{
  "hidden_size": 576,
  "intermediate_size": 896,
  "hidden_act": "swiglu",
  "norm_place": "pre",
  "tie_word_embeddings": false,
  "init": "uniform",
  "max_grad_norm": 1.0,
  "final_lr_fraction": 0.0,
  "dataset": "wikipedia_en"
}
Each number is 128 + 32 x the weight over its row's rms, rounded and kept within 0 to 255. Layers, rows and columns count from 0. Numbers have three digits each. The size before them is the row's rms in percent of the matrix's.

# gate: layer 4 MLP gate, 896x576, rms 0.0856, rows 25-56, columns 288-431
# up: layer 4 MLP up, 896x576, rms 0.0869, rows 25-55, columns 288-431
# down: layer 4 MLP down (transposed), 896x576, rms 0.0834, rows 25-55, columns 288-431
gate25 109:077119122116142115135130171151203180119155204161138188110130158147101154121109082090122092099149114177090096103140095086097120205097116135114071150128139093147128162119167130178146123128143154080171171078135146154105162183111145139146118129115139126140137182080137164144168148157141114140182093103031142184148135151155126143174087160126160194138125127148126132079179134124131082114121131092135078164109067146147127138142130148158122
up25 104:171115100120127129185123084107111169167112148103127087135133114114187111143127124183089193169109152124166178149127165152083152095168119131148209173123154148123095110100082110113189131098149069148166112144098066098138158095157152128228121097131201134080146123175155092132082107131067097120075146105128106106131174119103130145108122146158104110142191154117154148164114158131149132170106138143105118083225173143116150191135128094106095
down25 099:120074175125114162124126184126064185148062172078069142130103138132116155135110158122135131158157149103143196133119200163144170104163168101105156139069119143164068163036120133129118084141113069187150152101136064090187139102108154108150126080128157132134139070135193076151085124141128077113106217096172088129124125090191134108083102136103086162132063147124142170139111160090144173151141077088145144143187180089161094161127134119154119
gate26 093:146152095116098143147043116151116117121106124141107122155141184149112098146117164170141154072040132155157073112122095114101122119173190165128101130218092125162159111191128143179123100113127095122124106124078113061157117119171105131097152091113142125098151065069097155106145079073092093113091163091102197118103162078155187066081096129111106106136129148115160143118148150130160150137113187150108054127153162167181121143148120134135070
up26 095:068097116144114063167206154111083171153161185132107144180107141126130102137178107145133152134057140140097067176135157135088062103153171125116128130102145127170188121132166111126168122146092125132202131139131120080126100183149109141121117139181090132156150134197117105124138162146208082125081157098093126127082082128098120097146093109070153153117144193123121184078118144115099139139139121148089119130155109109147090168175139206140134
down26 100:155170134111117104155109088135101158181124160100139114128064196167107101076085201143117128078108135140126142088117106172118160148089126127129167124172174073141149111147093126135161070128142108109097120174118123097131116130141131092135102166195121132054135125125095113110192059119183080118129109081131156159083133166128110108065185163111080155115136189021090078156133137104114141132165104117134166090135169191130154145138204152141137
gate27 099:137081112128188151141106109134163112175150172102139154062114093111116071141113131127181158044172130115151125106140183150102124100118092149079182170155096137148030165105164104128163172082134096139104133125084159081167121142147077138107146087161156121079127120114131163131138133151088128145186105141176120095103132203145114192149156080148048142080146132096062107126200080121122112170128114164024102090146151204144170103116158082093089
up27 095:067102119127102129175189187089141121107100106164083079092131184137127201156104152138113138127130130165104068123112067068123097137158132110137118100096134119077104071072151111132106122117134150138140201126152122126092094176126124081154083206145113128135169153148140153111176140172076145103129131134110117083212121064128112116178057158130169158161078119126147167097126087122130093128186108141119161172140145073092110156111117162152122
down27 097:165185113105074117119177140085111123065175197157081149157141149110126165125159122120105115082107091118162125178157132157124073142164116159182095090125139091108174119111059179146147082161125178148215088063147141120134106119138141111208079169085154132169104175114153142130180082159127102067114122102139156094139163095099089088140057181135196105184115130140132090151114110116053110191164110171153113176130123127120107150122176194109105
gate28 100:089096112179104158132161089144145122125120135107114125084125189153134105175085084126161151139170096076133120092109064133094230098181189175145108148082160103137118133144162186078211100095138152090162119110101106135133133180154108151071133097144117123158136175134107149097119107107110124172108052121110167135077160119074133181134115137156109128129153134148109122137068112121104113148027140114102144126088146122152117132079179074113120
up28 096:171115046178104135153111087150122117154159131139171096076112118078143206122188100154101156137135106102088116127120130164092152162122171175100114088134219101146097069095140157121159070080181097131110118114129158082167171100147149090119160137158100108160166169177080136161100078116081131151137104151132116183103206121104097185113153139138090096158102097058152145177096137131149127079090127141148131116145155139076135128140160106111097
down28 111:091086097124146158144120151129144158106125125187141121106139152109131152110097133105157161166126133136154132119110183159107163176156147156164176155120117097158102113089152177115164126092157105076158122154151075097115090113090125137116129087134078089191093118122185149156135112165113119122099132182150134157103137093126172165137133145125131189129140049111140099136111156141105184138091054149168129119128131152185149061083122138096144
gate29 108:099084155159153131151175091063178121178145125165129174166086121182139115123169097175133103133115107139101106081093138144056124094157119098113129115145067138098125115124153154081090114112118105150085125206100127102134081147127111169124114139155121176163131139135095149103155149128111121155130110159137139053156109099084118077161110168183137124097167104150157113187168129123098171103111117126091064134106105093198106129175151127178101
up29 107:148098111121108128119119138135118185108118162137122160086113044171097137173124135156109127136036134107116135148187152075067108119138164184142123136148126127112141086159093133112125096064139097072149130116120156075156119141138114098124159120100144076096153177138122151114087117142127173139147117096143147149060110131087168180103142126100145152098114104135127138150137125113155117132116163120114090091148119081103149117160150172104160
down29 101:133080110121076116156180196119128147126100179128105079142095116122139106159083090116174153075077090044178112112128122143140088139158158168150184140136111102066158168123130134144118129166119127098140137120124115188132036184162097108047150135106136107087122162133055143134107096122091117164111144079120104135104063153153105094129109146137153059079136198163102170125111133101064154186180165139149130129135140108118113096122103094130138
gate30 099:093104130102103154096109088156175133163086133140104117165114121166187106130151069101091147100099103100081102126145134095127082168137124138152132194218140164111125168105150115081102088165065114131147109089126145112154116128133112089166171164089149135119150111132104193133069134076168144126096089124125097166153151159134145153072102095141093146153178127112134134114053153101085122140193086163111187135113149198111154088175112137139092
up30 100:096189050104178112131164114105155111148108156106128140102116143090151160139136131156111139186145154068109079170130152149137129194136142061111133109097111128146136181187057127158071053159130169102143144094075179167136157126099097087162130145113104099142146144122094139110101117154105121112142145107092144119162087172108140162109130139124115123133127160139118107109184116180127149106130133187176121084045196137134150113146167136206093
down30 101:133095129090105161096096124064157092181110159161132165134096157122097115114107064116171115098168125111124111094116124119055108124129168144111136131112084107155082170115169140109059129107063141128090203145151094125101077095141216123133095132130168112128136143131165128109088154122139158099197158082148105168170091179147045101117161212106092101124113089105125130115121163105141205141122127093139100173098117075148063082124094098107157
gate31 099:130077110156158083112151152104116125098142131059087073152114119098126141137141126135140126100122159182160103191117106162153162159117133136098125131098136137163163103192073142089148130096093084148157136148124123094142103167117091162138091164171101122152143141152134193133146118146130099139122073125152112181125141127189112104176099120172130157054173114147109082127077116116103124113168101118158113145146085114114160113119132197129118
up31 100:122103134159124143074139128152145139160109141158183108098110125155108134139111168116107107119087088068122126140152131102162114088091193082151134132156121192172130147104116121134147081088154144104118143115126177148108119146144092159154113161138158018164079168154124085159111092106113111101141177137081158129150110144107151123134120164134150106149141109114054116139155130118110170091108113113151104108187142145221121122144203067180116
down31 097:103141167091148117127077135120118111114150074078175130142096063171126200082144106163137110143154133089128183142116100125142191164101173097134068104123103082166099136210106135183191043156122105127139219144167155150090080086087146140143183154107120097147111112154144194155123112160117134129118143151150097150087135106116155121119134158112117119102150119160191111107175131185154174121105113094142135099179065133074074127143130127104097
gate32 102:139087140171157153162149119198073173149156138101124102149114152120141122114173083182151124165098139157089197158105127120195161136103144105144096098127156121115063135108120130140117162145141076138080150106137155126159142122150124116159194148132113121129146179129130111162093188114086147086103141078088108093105185129149144152097119112126130153159181152067158200123152124105160133146187133200094128145146134103149144162138100102144105
up32 101:137078116152140178012147109128128121123148185124088141160094158085135076150151109092171072108177150113120151154124192077139058079122131136172104130136097161159060121192150124111145112131100108140114173165094135089159133079110112140080121182127121171158118183164154121151108115176140084127129136120145118118110134134160092139060125115114108163121082109128151132117086079176160138102130109147098130180176153177157067129157091129156107
down32 098:117097095156128107023156104092090109112124131096099146120093124167113108078109168121071110093098149162133181142136094104141104160077150100134114100203172060064111133059096152099104146137109137082134048096095171173128139089157101104201097132136090073062111107106099120124130115127163113170155156151096148123138131137141106102157137183113099065125108141182081114117107101088171139136084130140154108073111143061093161081133136122139057
gate33 101:105127132119122154132118149120123123209138131115149129153171139142118079096110142080099107142114058164165125186148129122091156161119174098160169081154094127165132202133112142134141134112162113134119126060144161138109116114180089140181108133105157098096133130155098104083123121145110139157124131128111136126119101087142150167104159082059123095171129128157142165135109108122127098160067115072141187116117053158170131104147091106183134
up33 098:142146129162042100157151103120135149133118115101125117102102184118141116127168140122097082109127082156125151063091079174133161106154141152157108175105170124139119136115152142167112136199109126084136166180119128105069132144136177092169065129167153098151144118149167157144197130123094123124133130175068122103164118125131147081156109160111118127121154139040108093081147158099139135144126106170133125149155094141164135074086123154162111
down33 099:134127169144117105136154207186139110141128140112184078153104124156126183161074143076149169081168093106100102131130106102127103121169158123152082176074078144131148137152091081119115157136077158145142103136139161158168125141115092121104132123148092138138098125156145139180130147166141094203052156144129163182101086073159195100101143141103093132109165129166115131125059112125143119110118156033103112110125120136133157132098089155177089
gate34 093:096122098125171137113130162145140180162129155119108118139108129112069181147099182080124110098090098127121115104105141113121195186087156127109166092124072123150122124139093158149095154082098133116111174126109104090109117133123094155125164116150142065175130147140101084145132116116100139059166192111158124117178145105098076138106156074109085150092139204130148174118151120172108133151144105135146121135118159124091169123148135159182118
up34 091:143114081154105156142116161114105124113121114118090112159163139159149132146104092121159097155166152121182175161123120144136165043171133112164128129104165119255152128169102151089122129203092136111134118142075138092109116130142157119104151169106130130054108126119166107127138122168128086122084089116127170115075181215093152075141115108117111118055108079113130129156126095105102089135121197108169049147193170139091055150159149119136115
down34 095:163067108102111110161115183138117105093110151118157157134119087168121141157175093076115099148121143135105153095133184119116122102140120124125143130123124082130136121106120046114094080180128128167161092178144131147075099138163137159116107117138132159099138146084089120112109129206102120160070109165142138140118135166099127114140081121082106131136079127092100099094117152151091208065149152144106144149111125094105153110230155163102051
gate35 101:113114118050130134128058125125105098134138134166058132138130152132158134140182106143100107102107143147139078130118146100211154135118128134106139184094170093146180118154163130166161152097131123100141117121081185118127095136183144137106164168114080166134124165212169169142115076152119114150117098214147170052179103153111096124131202173125150117090130148119168138127131100155153160127119131132176085133144085086081155150145112141120127
up35 093:072132081147152110096142170125106124099103099077158169148112119123143098156081140128091135092160147066122139116119120152150130119153188142143154120141156136167107145091074114074186124157098136084137134140106155134130188129128087068066097190213135110082116132114168138145150142080088146117100074073102117094119097134110148129145127019078091113154117161159153157119175126118163185154168167166119090143159133177178122202145101138119140
down35 099:120153084182163131057130082166122050099140154138102091130152132121091088155081122151163111117161128113110080100131117131121153122134117094129154142108122130097095110150185098129092192056209077146164099166089128145154111121131139118101145120101118144098141143089158122054111144158144078154130118131094123101164051102144164125164165157118147122171113144164120127187102135118102061149143092081132116101141115126105096103136144147140113
gate36 085:104123126087137211115078117093113150072098107139170099083171147206090112139041098145121124106139088117101118134151040121118160146126091076097100097148132168106216193119122120202186115135160146051116170129095102159151127194145129109124122125116173160140151153116151083120119111128101111120133175201140083105104125089139124177091115159085129061085121177161138101142103148123132130083099130128139144120139163133143114077120127144116169
up36 090:140148158161138076122125101102111059107083151109136097072166110159117121129105131093097177100178108151102122166150091159132152128048095158097136105123121174117104122125114163144141129084171112110170151076093090136146147123170134120090122123170115149142135160113158125106167167134144134145143176161137098090128116124100172175146090124116125090109101151192135122107120134130128202151126138038115139134100103133085170086139128126175150
down36 099:155122093156119121124132102109131088098119221125125144105093159137081156134135075167095174146108153085138133086127113136131112131113098093150101139197194138064110157094129134088099114088114150130121105115074133122129175202154120163140160140097107099144166127179158102153088069114202141097128088113178126111164099126138122158146084085111089179096143185129148137171103117204115139153121162140112093140092121115065206154141152132078097
gate37 099:148164116126123171149068122090210105115148145085079135094164116135112116120083101176075130149123083083146102141117183097085123109157089088141134194170183102112070122171079193112122077087133100144097140124105162107175097134144176144191126180144115099122145163136190128055151128090150125144076087143095065169061121106139145189101105143150120155161095117128158095129129135163135153175112118161199156133158148116133146146112153077160126
up37 097:183129107109141125179038144151154099124176141079071152153148148138088151129062085143078107143162101056064081106178110110144101127129156114137146132079157093121083100088133126085078104125102125176146143130093143114146126133150165196125060148119119100086145120207121115147167161122169099165124157132128082175075114140166156170094098147136145126076115101178132130180165128171154167103104102153165157097128072130115165146092136086102103
down37 101:113118128116121100149131107165155141116066102082102169114134131113182124199134170078162116127110117153116134155157128128103087117109148120119163136120134135142139134167133136076142089159164167127101108164104136089067095193150042115132152126146211152079116121125113124168114135096079149138119055112122132161110185159080100097180130133141094117104104074187086111120143107133148139118095188157119116132083191163142154109150110100150078
gate38 098:117122042115164149101108148180113128137107186133110159128131178126078099157084122111134115136094042088172133137132146093106104146113110097149178132126119160129105131142133150106138096168152172148082109136105103129121152184135143128116126128095120113074146118126144110088103080137143126095142152134089155178120163142206082165135168151103151133086143109119092092133161139175128107112077118135146167119113138139123125180132111177110137
up38 101:105189158100066056126142139102114143080143139094122102083134088123109142063136110132119134100155138193081126110094117174154117106212091191098122127116207107128106197162114133125128163038099122123147134172154086122128122084121082133113106168152128117231148087115164176193172136147106118154112125140150066109028167133028132154119127061171086164175137157117109138095183067175169128111154157055141076123164095160130112121112139153113081
down38 103:100129070139082117115107061144083122135123129081101121127142150098114104139057152103106165141132133109145094110175107145173131148143111138106111092099157069102105130115174153124088109167137154184113097097146152136091042069109199096114120126105139129105097210126103144123138063135145079170136122149130179135082104081143173090223100133102142123096168088117076111108071170154131115115139113138136114130117111182180124203116173156110106
gate39 099:101163149107119092119129109118154142184139175130096111214124116200089138163134104087142120112107137126092073125111117138119104182143093097102136142103100139163126101100107149114123063152102172103143091152181106140129201099114164123124101110156085158151150170111076122117133172140096129134089162138149068107089089101131154210118137084118146147098127097088110111102096168105103163094165137107122097105130087059201134130177154149141082
up39 092:153135168056129110156081077139151120164122182050143137139167093113098155141161116109142103141155158147132077135143177096168120154152130117101129107099127132090212053148129176065114114118083093174210089155147124156103182146139129150180037119131066156080124180100071124106131172114149203170127188100130115105170090113077123189141127174082164122131125106100114159091107184108090151101139150121116103081140143072184156182192130149143166
down39 100:108165121126128160102140165119130074138140076114214121085120086099160129112170160145086192124140154099156145141197146138128176105109121158100119143091141116104090139117176117180117133151174121170133114093120110183126086134185122100110155126145121161136192065106137213130118141178159089061095154093095144089135142133082168103115081148134119121116122166139107134200091111082075118045166084127204103080094123111135148058159133158132152
gate40 100:101162094120127107108157134159119096161104138112147074145152137157129120113158099156138118112141140064057137095108104103133102073120082137163143121128131144097139184113100139160100105175132116090159094109149198120147110110152135125119144147141156102117099134183142148114113131130131103149182155066161146142114101156157122075172091150079085171109090193102124050130129118138123148178100146148100196119121096160097118117123136059133190
up40 099:106082082162137152134140116119137163161140148134093209119058083113123100078129109105150111096111176132145196161118200164156173104100116149104092125113111177146138099131149140153138156122127128144069179111077124121142126135129108108121086171135166134148100177132140131113130206113128173137119137148162097100107031129116130136179107107143221114137194089156133134131081076103143109110127098115157131133122151122138108101130097164085118
down40 098:096172072099086169165033102116150127169123114130109138092088080108107101108087161063133133137112113095144118101081110102136046126084071118121149101068106195126126169149097125117134108099145143188141091114103091171110155119121117134129058106121144193105144111127129159149128108173088068100127163207128151150155113114133111137131152098121129147056144088165143131156140115066150148129158117159146106135158184093125150099057053130082088
gate41 118:085118103151113109156149107164094173164162168120133172128122144088219126089068099131094137079114124153069116179117102067162140123135103110080110100126080117169070141155113151153017093065153163195125105105155170098191122138083058156130100111158081110165136135093212106141109173088095162139104104099158152093147124206096101139130111103147051124084121157134143108067131114101105149117153115138115085088151119122129180126255178133113126
up41 119:113116119133124129129151170182093193185135171111127097099130171092176123116073165157046144120188146155167159165096056127113141122064154167072105161178053164120128173134144161143097082141097117179153081133152124118167199144137093099183100119174118144137111074110085073138077163145096116126075133128140113141129120195153153124172143117167081099134135172179140123149117084115096156143146099124144114121116176094122122091217195091088163
down41 105:124115147101121175135191200158162150206114097135094074092120118146172140083114142082058090144116149156057127170139079166116116072108056098131100124111111087073136178124127137060096110165105121142121080174076152103130139163158097148109061082155167093123162092097130068119102151142077132084159093116128087124116139168140160132129159052150134082176106103136165149134130138139105180164036076147175078133099142087140150128192102133166202
gate42 101:188126086139159140214122162098060159215108100118103135071128094139088135132106085115094152123193162140091118084156141169152109173126119126119133172105126075100150163109148097132172132091094126154133070068170117103061115127110084118149136113110120123146086116121101129104164113157095105122138157141145129085079101107127083180125112108099130148123178099139171141130137187138104116060116127143113104134140118123131186131095130112095062
up42 096:077153127114108123074158179138091136076182127134110183124143158074150081135114131161146078133127139044119148134099071125162142066105126089045109140154147184082151176153109127116077163110135157161161090176139117095138131161120162135167130082096217121128123113175118059132105158083141131103087151104137144136129131106105119093145135142072121125113117126116086106117194097032152141131142086138084091134179123112151162172152101147152107
down42 096:194117125140149133240153130115061156135084154137071090139136073159067157096127124081128099119116124180112131117121118143121082149140074107126194125128191119131096115107048082119103106138123150112127141153134150082138145080116095156123113158119138125085123104094083143123127101159110163125078210187162127119118100089119123183103123103140122137166119100107189142164097142143103104073116125131135117153162096175062145085088096111085096
gate43 104:069080119163134159164136152200103189138169132064136180086050146167173105098149082131124139123139084128090153108149138122131136121110145185126074151156150136135132129104126144093103096153148133102196113158140180143069199140104147138119122078164102141165125126118158145145136167158142110148115091128121141154102130150127098115124124125122080128111111137121124133130096139169120080087170171153112127134127141115177047113160129104179092
up43 106:121171076096107168116133095114111122106059149142169118109141139128068122102182095157119141150114137130150111103146119145152095086127108105134173116064137102147147092156114127120106141070127143100088133126124105167123049097114115140060163073088053095047136124119135138131171114126133140170169173127113096113082123086133163163175097081134194152147130213122187152105136056115134141183100119118119127138156125182147147100069120138086144
down43 105:110144155120162149112122156085106145089106128108132123138107126121090117152185120157123130077139070122106105163144135101118147147160083186092139122120132138145137141149078129153137171110141087145098100154177090166159128120089200205144110103076053122124101152162134090132069074100146121087098151161068159091140105118162094106127185106131165124124133148144119140130143138077122175124184071143100172165138121129098116116151107138100130
gate44 092:164117090140070128114123145141132173150096123131086081154105075119147153097083122057164115116124106108109147107140173161109177100104140093077134146159138075202165125123098092158125076115174127091100099138170171105056083153105131191096104137142118074145124140144086110126182169167118085140159136151118218089118134133150097091138168130099138094148137154105040071098176080128131132178189073135118151192189104170118102153118138100151235
up44 095:171157143099100077160098087101099083145108108148187123151163131160158077150135116102093170143099100122146147113133106162098112124166102070139098127192192072158130130194158080158172089128148139080159142115162099113142049105098155148124157201110148130132078109115105167129129117132129171111115136145090083127104111155111103153176152108165116140160109131219191064142162171164119164087136055206104142152098128121136135168098157151074114
down44 100:155144101102124176131135112140130134155153120143131105166102095117133188094166133142088139197136101163087149169124079129148144078138193145144123128118105085139132115103144163098148159103138100095126137163173111116135079162158182153126130145131099163115090152130075156135113107161140117130099150109129129200144099102102105141128184074114102099160123120119142141143179174135083158099150079093145142153164137109136077182106168128093096
gate45 102:110120101122137144180124107152115060157086153132091136192162108140110074111082160126147115100185110151110114131094111204173135140126178101140077138091188133107172159135163133079109141176128144155133148110139112109164077060129150121161126151152093086080125126135155148160097171111129152151172162088106119160116110169196146125078129099103080115147124163152119224106145157099135141138134116096130117108122157163157112108143115139124077
up45 101:093127102142187122160123132154057098163135129126097132115104110113069107131107149092151114084148127182108078049121115112215174150168108154132106184139094194150155144119153162147086117113056156155137144117128090103113095130105165174147069133225156077104128192104184134184170133128097142100153139147077102160131148127096153124038091138126119153106118136095123168134154157095137106133121139065116133174143172169188152160171120129151094
down45 100:072102080166124155165167114152162127154148132159120154097119075109116117140128102198100099122191099123136134194163089133120093101117112105095147133122192071100169099166134143114120157114143107185114166154135164148119100131097112135110127080191119090106097142117097155081063134126182164142166143093115193114115119109125177156119134047092124168137144187116190114150129145088176142119098113129180157050094152112108089153084138137176095
gate46 100:120115108143130175176082134163152109200173107140164117105079132123130107143149093143069097137141143142089105063184144168144110161134116120149143125140133147128140170141170149091088139072124110111107060133160104185115107086152130114150102123137122127113162132101124072101212122149141124133119112095122094132173084165116108129114108187125099195146151098118074147172220116142103119115139105131153135126132164116104103140156121143115085
up46 101:138125157057116103154137126120139096107081081128109122114117090088136059145127139046109097142097143144133142125156142109170177110142137084094182159132166084096139124075049123116145095156146079150089191094150152097126116142174095152102156174122149126177104181110150141123129109131152059153108066101158163129139156038146122117090159119106132116141123160127100061118179152078122143117106153078143099188126163177123146120123111080122113
down46 103:094140137132121150054135148102139135140160156152096115096142177153125122155119170158158180097151135160152077131115170075101084103139147137092061117133148074126141112137140100195088135115123132108143110090136093104127100118134091157100097125130034123096134131204165185085122126113102122140149118140167160102176162106153172143132074082120110056128157142138177149114052102189137122121168122107105153100133119110122140122112110159149115
gate47 095:108173132169132112131105121154123139115115160087155172126109172130087116152110089117065091135113149114107109160161144104120154122164127133126156043178120157101148136149085117062082149128109142142189039181093127105190080153090158135135127156127130133124179142139074136092185095125116092106162095133174104150148135110183135143108140160128159105177157140135145130080221128064118136112156130094075114116147112129176108094140085145129137
up47 103:131130139110170084116173146141158139145078166160121124169147082138159114090108092108179216209134168103145136109110111138156179125141109162150132146131100047115136092168094140178141084155155121184124101152137135143135124116154123166147143194079124177141101153110109129136083193064170157102086147156112092076123152120072065152095087096100120082084076135141089160155066120157141120137093097113154111064102110155113165095179165053205110
down47 100:184145148147158128145147128082118128122081142113133155089168104161130103094103088129157180119085119136109122090132112125126131198152116113120164105165103048162144149139078149138088137117164115120046139111090099102138065100154080113189127158138082109116070127079088090166107115179190133141090110114112163085141136155075064052120094176128193140091063156120168103140092131151153108168141110074133118081127137113146098097228109067150127
gate48 118:084144076156140156159098098129129112114108141140166133130094096037138151117152108175165168168142065151105133108100101127139112168118084127094108144089145120086144138149131129061077123092124108125115084113099187089133149185073116074105140152183161129165127135113131138089109192145118094106177074136165086169124133134087114150154111158106148180076061143085116147084142134108125169119102057113083126103118185184118118041075122134103129
up48 115:178090170088168096091108090055092118195114158168155176091114101109096132125064130113105076103115175127141101081172135032099063125105158164205105102090122131124124117109028080163142140139128149167189140078134082159135103141125219137121129091101081147132144160087086101117115118127136148067137160136112087115121129074156086131101165119127149100135121143168067110122079204095179118066111144129167065163154172116106113187104110134118141
down48 105:044120141134157124189086140130074062168108130118153119153100106150064075136136150095130101142123103132080146097149124119134107183192145216123066099168122105143099131120043118127131111193101119101110158113178179090141103143176130108073114127087118169086099134150132124121137073096156190178090145163123173097144128109074100128103149158147137147124216171155083113103105114068216136149139114116132146116126106109109112115106074154148126
gate49 104:105039139092134126088154147142119105107135132134165172108141059126110122074107144157128134174107127168110183122138143172139166137134146123104111126145087158129116101127139146166135193061164102156102156147124141147097095115127069102132126127106193062152100107117137126113087130108094172153158154118070180111156142168188130114113151119111096131163090162108053181119157189139153108107167074099146133130082123113121105136097130101128124
up49 105:112041092134130103143122174118127106185164119105117153123098084098157123178121124192189149178212180101121135091150128133130163108143094120136138120166150119145135110102155143154170152164136122177075115158131176157075117087105110097143122057143161125127107122169148092096132156167130144161139146085112147146156129135169098151164136126124156089140081157121093176137180164126165204144141140129078118167070107105125126101099112145152112
down49 104:116114141105138150123143087168130074146153139133127117155120120134194123116140161143174174173122195130158153083100125117146186107171126097085142138141154150162147043131123138097116059170093131109103103147146122101088137106071153132150112130131105126142132126141057083091174129121137119142116133130115117100107190103103137072234140056146127117157154132133078117160140168113120159107120121135133122139171131137122152071101113035165168
gate50 097:126103122105097124150141132102125155150178161142133189078114161151149111128209148101182169166127210183015100143103176074123155142092155122140152145165092152168122100129090116139144148138098089141172128146128151197156141144152175115109088092184158079130145117094181127132147196141180113198120127104096121128152156078137135110034143071104162127137138151068155102138159122156121122120099153123123152187095121095135142153180095139140098
up50 097:169090148177069102091139066129149200116179173129127083085116080182166043168165095087150153181146134144084124145115171092119178089083133182105132123144104118119083102121090144143141115132130075182148159152137187154133116164119154133105131201163188133099082137179163147112105152173132092151163148080117099125091121117124102141103094095105185137122131121136132167083158091112158112109121147105100121116113073152154128176161092116119118
down50 101:118162151121087108081127104165103196134166087090139105116110136127117043145132146109073162084125191120099164106087064059173171155089106100098147096185140135158148152128051135157162180179118098090092167147139139144129109184063102150095093130143119146101121094115211134173105125203142173111181123104137165125080049155047153121112113109113096091133095150081152111150124129143116069117075183107112094105135022111164049159165130111149165
gate51 106:080152151073135145134127108077104122176155172144111080106082151100069128188106129125161111142098168103151121141132095141156131111134172092079076127143177119123140115168133150155142133145170172130191177124131107139078126144122159097048163109108084115090163146097073120170154087101099131114158133084048128110102114153150140115103165163171084180103121101118115088149125090185139084116154134113152105145117078122160174101165140125111112
up51 105:110161155122135074087087168112107144208121158123145104162109180131101125167086119056110057144103122158082141134125091138134137120176089085120107132143184176116135099163103120119138128136086170134133208155171171090110152094082126170122178137076102106149131087088101158108156069170079124145074153121109124127102106134104151142138141125131107132138111095093175084099205049163118087137176079104154142168195092135122096130128093143151149
down51 103:166164124117089134214160070087119130177159149135159134084159110101078114105123191136175155161119141090158128161168113092133121123193123156140089141209157079179127087143129128101123093123114095118168089116121135173129108130084093048088098082143187130120201135060170112140089125161092087120141160096152069108141106163093172090108123125134115098160197139168114107144161137141110119083132159116137081165109101102127152145170155186175110
gate52 091:154136133146094044091104100151124153095126113122130100087090160167101122114125106168156169089135157124102143088149091182067150131108129105107135180105107159165125048115163122118111076154113172134154143102097112136173148127122152105111151098198093100204105144151116172162134136111141113143117104134178127101100062119147098098077124124149112109123131181147151153116143120092143176083135088103093128168121087114097090118108083149097156
up52 098:165137082132193147149128155181126135135117137110179100113168093121076120086179083208142174110145179114128083162111108168122142187138104126131085137119167157140116137132150084165077161152143100158096127126117144131206082126091104060097095058155175125156135140092134188168113080177135125102080081205164128121137144151140125081101210097158143154122096152152124127130133112152142123109157105070072178134176107189092136095110139087121186
down52 103:119111112120127114157099043156102132116107145102124079099146208188156147152144115155160118126125130166151092169112012124138151088156154179122109131081170163117139130107128129145119113144117139094098157116111099157164103121112064103163135042138118096151099141124138182092154107135210093131081120179157112104118155179176118126152064143163113102056098123126166228104122103081194128135130092071136185179115171121162122130127108132127175
gate53 094:145168125087158119125119164127111131116112143114143173125086072113175095112175133174084132126142101163140069158075145149191111154179133150156155140130182154156079104121066149128109143127128101124135124162180114188158153178141150158068117122196104196136118169112092172103181106114058140086147149101123160111104159091104173126117164071153103127114154082109117161125084120164138141157126172155069117174190117219111130128167149159136130
up53 091:158110189131108182137169161127113074112147141173137115130135112125067134115090157051160111116135146098143130099180131163130196109048074158149129126096114155121151175118151090088118148102072155133116130112086108130126106088115114104141134161098183105170102105135169056159168116101219120114095110170133109100174150156169091121169135177169122122125084118117125139091148100121136119112183038103172118102154082086104178120100085126087127
down53 101:085135153131175132106171157087106117128155058074088092134150094132114137098144169106095137144093158172149156092118087118143159114102093112105095134101137130172103070107164117133119136139117136164122100109086110152068154126102179086145125163132233102102117147150122136125095157073096108195128145161146080095165140159106139148142164185150167086143085120094095143038101148166168079123054102159164155112113123157149145110098124080099169
gate54 098:112185081073179161087188157135128086075162122080108127096092096163147177171146142135116118164087176168163113163154155127110159170103077107102119134114057120135125138126152128147148134137092088113143157130153176113146125119116156165087133165130054122078096149074121152099106151224132119108136112133174121161184158105157128109181088077158150139136072119087123123058137190094193120128095131094144126175099116125124136108198141095154143
up54 104:127161150167092093112063145118110166122085122165118108127150124142131159101127129072122113107144131097075111081143173196102032071116165170058147157095068054153146174117176128124092150160094150157153145204156144146118115090139125133154138140102143116104154116078181151124101143107154127133108141169172144140194089199129128082150124123075163137097122090111098093125115123133093169156081150165133170111090157103135082186085132127145109
down54 098:137100161096133152108128117137151113099138148112103189155158155172169116141164153111147149169090160108102135140120076079172136132153082144187050142186173153140158164140130121180125105099132130080104074097130137158182189133113130167096128106157103136173123095152141114115156135099171126126133106177143116087103184088106117175158130072135108115116163064159141136125152156066107208104104141139167136118150117118104158152141146058140123
gate55 094:118118168132050142155171081151113140149140176110082156103083128121137082110166095124062115021106107170117119088115174131146118104165077071108118174107116093111129107147098136096068158101109095170148141127119151135146114183113157070197152094155152109123160144122167176125101130151129155078141086138110113139117077071125119132112114192131135109104119079102176194186109177167111080075134088147099184127140157140172147114092129132135128
up55 090:142108150139155105004119164154184131193127120176105110155128165146158160125139160142126115145097169105185115110121069158091155187110116076146173150173118102137097158135117194134148155106093165117160167109155110067136146155096120116108148089077146158158140169145189126132131136064177132098099094129100105125139161181093232162163109151109084127068118129117116101102127089157145106119118118072099098142079113079158125164131106086100151
down55 093:091128151182190049211148133166149084153104127096158167111160102142129125146114114079183120101147159123154111146117188134148103098153119168191110111073082110122131122115135121156176086095099154137109107120154141109117111107127163149063086182159111144167167155147128111156104104152126116149187126163147111167157114126091133134105143082167181105124145085155142138144112102120089155096126149138119201154152079106117152133138157148091029
gate56 104:102104062137132114118128150131095108096103148113129132115102190095169151092152139096112098075105206148125158114131145114123114128101169107122119136141194150150147106141112111110190087072134154111118152111154091134084108107137161118122122141123108065154141168101147101146108167123103108054166134063142094115136139167113158159126184183086132120063162097117102190106147173087163160107114154122033122119085187130206050107103173095143175